{
  "n_layer": 8,
  "n_kv_head": 5,
  "positions": "rope",
  "rope_base": 10000.0,
  "init_std_down": 0.0,
  "beta2": 0.99,
  "steps": 2237,
  "dataset": "wikipedia_en"
}
Each number is 500 + 25 x the weight over its row's rms, rounded and kept within 0 to 999. Layers, rows and columns count from 0. Numbers have three digits each. The size before them is the row's rms in percent of the matrix's.

# up: layer 4 MLP up, 1280x320, rms 0.0974, rows 928-965, columns 80-159
# down: layer 4 MLP down (transposed), 1280x320, rms 0.0886, rows 928-965, columns 80-159
up928 092:470552507499476501468454519465463499512483472484485496526495485554509466534480507502450503509481469528468499445474491496487495494545551460493499475493507499549540508542494479515491505490482475512520512509487499477536540491484498480473501483
down928 092:490483546469535529529536475502515520536476464510527457497459452539507476504462477509500498481500506523512527523540501491516493540478478495486507483519464466498490538501468514504540539498512524507500514506490486525499480546524525499473499503
up929 098:514533501478497483491515496509508518488555483507486470507512475496494497544508516485489520543490529539483485501512472456511486491469509529510450492510515458464494481512528446465502490517491526478527489486511485499515508547553506474470478454
down929 099:495499510466507542508492463492511466492502479486508518511487471517512472525511476508468458512502493560486491487499472487475464473479485460518515492466495485471492469496546511503516521506535461539535478481528502513512499547568478457476528500
up930 103:555506474471535486495492521498482509494489513519551531504510500513467461512490511484506490505525534494525487479463524504459510513499519517475475506539481576491473531475503542489527527522504515493533555543492465501512506507512491523466534492
down930 108:481518507499474486461493505524504507487541501456542524495483482526475516484480509510509493468517510500477451496461520483519520524501524500501483527471512539504480448543509455537479474491497470532539512524510432537537567530478453513521523542
up931 083:466500471494519497530491495501466516517505548468520500527514493469505498504519462482503477544562537530546470453516561496449510500461497496531517513488491519483494452511483480527526481532470507488471531501460521532510480507491521472521507501
down931 096:530530493474516480538514500512520489495480535484487476471491487549511486474520488475496526535497526482489520486495471466479489497499510483513514480527526515483506491518521517494503526506478521519526450466527501447494496503502493480505512490
up932 104:525477499493528498487490494489483466477539484509508519473477537509505548515489478526477493494500514469493481524518487505462519490505423462518505484485495501509526497471538478495434496519506496504523511541508503464446502521506469492482524474
down932 106:487514477495528510522535479505459477476478497496501506528487500477538460525525492492537512488484527490470475494483510471524516530490453518477481492481525503511519498505477479540489464499474514528505528518515523532474484489494548517518481463
up933 093:503520491468568449491515528532514500483536474524525483524482524499506485485499493522505521465520481507530526510505479473505542512524500495545478535517529528500546497482513453489466518521458530479498512477520532520543520481453496520497541495
down933 096:515497508517539498472576501472504497504502506502474495446436473485493535534520504500539543511498486490502535542478512532484502492453502491487545500530543477502529506502511472520457490511534507479504477485498526488499474473558497503476510535
up934 109:472476518492488492503520466530472482458477513498512508467566490519455487490467534480526511460457494459510443456495519509538450539491513527473493488543513489470454461500469474520498508447503482513488501499454522498504501537482471477489497525
down934 108:441457528496537534475491485509492481513466491483511488514482487510472501504512521467507489493546506563543468465486482492504500507520504535525551549495452471477473505552470455502446526499502496463495514508520488483519520517528531531451477499
up935 083:509477524564560472509488531453455467426496522504500526581488531501513485539540532516518540491532516498464501560485538459502514532509536504491478477503499512486502481518481461508529504484489532496496486459514491522494447476481580483505487528
down935 090:512484516502514469499502524490485491483531493518492519483494512493502513486497492515493461510475452520512495480494478473516506507501498500502468530473487492478491496464497498490529523496516547488523501534499471501511503498491481511502509472
up936 092:436500522477506501533542448461454464488456505479517519489497473508514453510496518504488503488506530479490499439476521505504498520526516492509506535540502505524501512464515510497498506504478525533467501547461522510528519467491510511458514531
down936 100:481525493467468530465491525491466541499512464537547424521524487460535488501495529488498490489499483496501489512508497518538500493522455519473470495534465485527497570507515532548489499514465508504506520490506505490491522537513496522484456496
up937 103:497520499509471508526466493559521469512542506533484517499505508503526520519493505505512534504503498470488534491520512502548512515504531493473463504466488509500488521476492510498496471525501494532513513476528494468536536480521467548536461508
down937 103:494508498473494526539487518510518500520497484518494492527461509478517540478476473527469506528500506497461497467478497488509529470488535501462489527503520484553491548494494493527467493552449504490500478468557493507484532483513511519454491470
up938 099:502530518482521515499487490527498499480517476502497479519469530467502495546500517487543538507486495517491484466488535485455524489484486504550518506547496561515506498468496480474484533479501483503529507478488490536528500481442507523501511480
down938 093:493509468569480521464480522513521554534461505460508493509445506486512500491479517510545487447512503505520503463501476478470545450483477504513499499521498522507525485525469528528506537499487477519496510500507542489570518501515473527493531510
up939 103:514497516486505443545494485529473474529457541552476508516502472526501521461491528474478497490512472525479474446490506475489506511531502469482505483494473486529486485450501553505498505533486511524517485537465518461493507533498539533481515512
down939 097:476495475493517510456486501518520523535493483482502470543519496509525490494511517474498500512507501468519505571569507517495519490497466514507558493492542509488458503518468487477508479534513488507463519496484469503491490495546488497515439512
up940 097:477517514484498520504476473490503507508435479509486488465496498533524512461516451551494501458499553531522451504503521493503496515512506510468463499514483483486465567530480523479515467490494524538501493543487515449506491499492486476533454481
down940 099:511516538513500541510496518487491539477507498538500478484489449547535548477469495475495494510519516532524479558526486448529505530497507486507461480545513483491467534503536499499513454522531515510510461488515459446530536528514534463475492479
up941 095:501520479519486488533434537492420487484495508457498458537514551542530521486508573500470506491523490476522490515511504460492492506524485503537522458483516566451501486512503437449505518503460537476482491496488490539487516506441513494494527506
down941 092:504497512485507476518526501490485468504500519525491492505505463542488473498535480513480520475518471510507513527496525487516499443512519487513495464499483473490468517498487479459522468491506517477486471463535527496513475480484495511494471499
up942 103:481469480499523478493506508555496522481480491490512461520473487484496478473521469508485482527525507497520505546490476521468520492471449527492495524497488523491524498475503517434474503502512495548485479514497489505538447522474472422523504505
down942 105:477468539483474489510505476480447531517491494505494523499485496478480515495498509500519513493474516522534499462472460499493547491488501506530479525509503531523507537528514488494480502499505479538483474526502500521471457487529500461476522490
up943 104:499489463497474450482526479518484480529533492496465498488463510497495514525458515505506492519500501471513526465473529539498528519474499479522523508518492517505496468457524507542484535500526508526524527482483546481480500509464469492542509553
down943 099:493494471454487474509506506544451405528498489513519498453550495496502487492475517478525469516457465482473521526457475454492515508511534475513468509525485480466491500541538518527483491504542513512455491485498502508484522483487533504523518518
up944 096:516513525526510448473520545471498508478476559493494499443470500492504480533507468482439553519494514513488480438491476482462508490528471485512467493466497496482494545500474443521478509512493503502484512461472511518518514511538497508500526502
down944 089:495514490475539512500526531533537513508503450519477498464480480488501526464488514514490480478491442475492512542520514473502486523503481487512532472518471540496509481521524510484485536499509516554500563504491503475507501488500504472518503556
up945 087:498508505492524475455489531488499472495530478541526484491493493512481486454499498526574500526515505485467536486517443528544472500519494503506501544514479540522541473481520474517494490507479531507510498488499476442506499461480519538517475532
down945 100:511494491513525462480527480488509503537472468525515501440519433485488475457477514539525523474511510474537546549492478511521522490511523494478515503484497479548521443509492487521551471519495497537508484529498505509521503473535512552488463499
up946 093:504497501470479488519462563513496508516512435493434449479465496482484510484500494489530525487491488525483495489484491531459525502515530489495510476482494495506490489497515485480448530512505498502476499510472556541512525476511502542490482548
down946 099:507489512531531522470493520498555530511489434480495484462516462508514524506497462452472525484516502493516472531506502526499492558511494472493499509521505503515542524461495485473471509460507504523517499504531519484488443490498516490487459482
up947 092:504505520541521510468457498470511505512509537515487492483511501509496494529504502554539529490480486464501504484484522516474495491519516481515483488470512524472533496512496499542514499540507547514524550505509506487483497483482474514501498468
down947 076:458483487472475542537506483513504470506470484449506507523499477495535520483457506496477510475550444465472486517466525520498482538482464450531513491481536515558515482512513517511504471514507543490498478509488479472514533502497479528477471528
up948 097:484463474493486450514502493514471478501508547497482477490484502487496484440464489450544515507532532473525459439495528471502518520550518505521511538480448476466501487502502523504514490514511508482454514462486452511550485493531450497507527544
down948 101:526515513502483509511500481510516557533540476474501499474469479516500538491514512540497474483566493489488475537509496497538520525526492527480526506483516519497504488463478476524526506519527471529535533468505501512464490523486511508527519559
up949 106:520507463484460459468517497537510527485486510532498465507483480502466521487552493503506496494515515493488495469466522473504516478491488527448482502531502489536551530512507514549463515505508530470477515513475537510521463483490482442546538522
down949 083:530514491494558540483485451496516542448532482507528499536515488535486457477508517497514481511482505495500518497505498516491474514533508515482499471484485531475452477502528510497539467528467534483493522533504484478481502473483485492495487493
up950 106:529484474520523521523467537460504447524556526481524494531515494507492475500499518516525486514515498490519520509485444559526507501462499507544494537470476491496487488477474480462489540468495513511507518549463473513507489499473464533537511513
down950 107:489513492510489531509496502527550493502514485522480453509488459496518539482515461507477522513509469510477488482507508499458442495491499499479483537507498486459540457493539534497495513500509498474480510469446474521452482506463536528480483497
up951 105:529533504525459483484500491491494488497542487509484490516510531488522538494485506479527541547518506441500489552482518475496503463452504467502473460477455484461479499512497492496511534511464522519475526519424539527500495502482503501505540470
down951 108:472472507529489482496449493472492481515495527487487508488544476474496507527488507492512547524519554492484494532501489484495500472485572489483524483477495513495528469499497511452538513495491524515519500463447517517504493511514486520513531471
up952 094:457481476475493511487496500479471488539509523476484531506481450520520526503506474460477519484523476487472559527536522487475509500511516493464498509534467540430483508530493484528466550530466516472489481464504497519514525514525486483504486515
down952 095:517492502491477491492512543522516517496461499457517492513489527492519486462509531495481513496501504521497537467481502509527470513490503495505512496516518531491525460547503490483504551504482515444495485496507485491500569535488503483509452487
up953 093:535497462520543492468533501489488504494518531523537477505482465497492504512506506486510472495474540471480495481523451505523513481487509500461501541502525480491457519558526545497471489462505488491453478469490512520564508509518504518487454500
down953 101:506486515512507463509466494522558475477511508462497528491481466439516475537470525502456466471495523482507491497496480517506494481555545501475488526476487486482485461532466525476519519501461507541511453448458467475534488525530514501485492483
up954 103:482525525533507458509531497490495470488496487491520467503534523496515498528502499483524520491478476454503475465504507493483501540490508508481459502532479469483447534477492511527508512529488485477496466501445488500490506499488477500524551488
down954 101:490541525512467511489501492503508498481463468476472508509511487471478506516503476524471488552512507529493518511477543502449471493497519545488529528525488524498493511513463462498484509483509475463505498486508499547519510537508555518487493506
up955 112:466508494483474483462524480531487515465505527504510524491490482498488505475515502508519498480546533561453485500508520554496511506574501518524498463507486490496515499484486520536487512504496498480464476502505504547523484509465497490461493490
down955 101:468514511525503510479483477488479480464500521498571470496553478511496518447503523512466456495521518489453481505483483459481481480498470510503503509470486489508510493453486513549453554541469467462484498497482497483507527492503494487490514548
up956 100:508506514569489504488481512453492460513499485498499490479499512514462480496483511528517475484494489494512481482523541543520486477490484480510458498545476503467493477529493512527508484484517548492498538492488480504519454512524516503482490504
down956 102:491500529536507449489480441535540493497514507531496517509494525526486525507521509507459501503522518491513489435564501506500477498509495528521471497500549518528474510499519497480531490475519475541535459520538499482534506489531496499480439510
up957 117:504526464517498524497508531528486545539481534492543537524509547486453530515539494477460500495495496536465520466535473512477521492510522536471497497515464483517479512462538519513514482506538530450515461523501514485457550514501475491507459471
down957 110:474500524492484530490489532482479549477520503539452462475554515498472485497510534514465494488481466501510504503491534537510547507500477525498541534494487534479487511525521540494485508511539495477507512530465530476499532521513525478511534497
up958 089:512495494506480524541536503504483513503500524497494539514505499522529495525514527492518505541486532550518455495483480484529491475487564504495499487507499505463503485485510479494507468494521486524508510466515502510459477526482516497530486503
down958 098:491492514511511522519532450522497504543478497525460488469495530482520493502494520512505482502520510507508502485524566514514474551512533528498536526450471501506517491519502518467479495468485513495537456486511575536521491497492467536515491514
up959 114:516529476482455468498470517495435503527493491466543501460479514503497505472523483509543525523488521464547505507511489490531543484499453494485517475512535524512477492505488511494483476532508545517516504455471484492519446536490498484502449526
down959 107:478489479443499518499555498476485486495517520478466516494476479456496477492503525488498454508517502494530540491498541527452498486529504572523546500497496484498499473510482533546546515514503471541544537499504542495497501456546495538508471508
up960 102:514512479501460497498546476501489495488544557503515524476499538492490467472506487490506539510467563483513533521495543542477488515489489533529476499484474480502497533529504488509456519496503488505500539509510490494471513497470517462494517499
down960 108:503519494525497488524474498444493504530470531502489517483533458476510469493499475523475458525499526494470526534541478498516514513453484474480509483496500507448507534507500558486472490453493509516514540506477465514489520471530499518501505529
up961 100:508485494510514530476499539518477532519530457516497466454498485498502482465512485507488482534552515502510509488497553479507473515544513476509532504512504476543547513480470507508493461482484495520493490517507508511503491502529463480514490472
down961 109:509509489547511466466501474491488481507471485472517516496564494445496474530529496466498489489473504532490511472469456445507469495508496490500496455481475530507497529495459472487494463479485489494510503535475524497476497493520481515526485525
up962 111:468462478490491481467518511524501556490463515482520518517525525498552509509519483517482554505501446491491495482470518517465512461517487486509512534533490456502505509510502495491498491498509517531506517490478494495485489481529480461512468533
down962 113:471518495517494510509522484479475489473504453513515472519464486487525542493521471515478495482494517519519514493459529534513526457520494499526534481522529507486504523537516486507514498500524506510511551547480479524505536514490498508487491471
up963 103:455452515501486471528482472506466524486531547501510471495518507468521541467485508483485492480475558506440474542499488459482533496495506519524514503509462497519516507485486505495523496509507531482531509523492498534540465485461494532499492472
down963 101:477512520472495521495538470564473538493510526494453554487464484518489486502479506536546481521503524507496492486495472510511483497495537513504507497484502495467491473510512498534524451480532508500539486456491509480491520507483494517491478513
up964 096:458440494507494527537532547496523485487506534458524540501461479549517481495454527521509525497530491539466511508507537513462517475446492520495522552503531499483474506490529505519519495480513516496509508514483488486503494486510492520460510503
down964 091:486495477452480508454523467508453511521490517514495513487508498498509526468511484485539482542499471490506551496513498513487521453521462475540496453504456498504515499476447463471462503501482476501508490465491515489483480495484516521494499457
up965 086:498450556489483485529554495500508486476523552449504493506481477484519460537445523461504514467471454507484512489511502527486466540479496461511486487500489450519530458490513495520487504521516530496493522470501492518467524480487453459512541479
down965 085:474501532450460490457511480492455478494499486489516492493501471563540483531488496495470522542511487512513478535507447493461511494482502496509485499512479497508506551518502466531529507519543469502511522470506482473521503484491498536489501494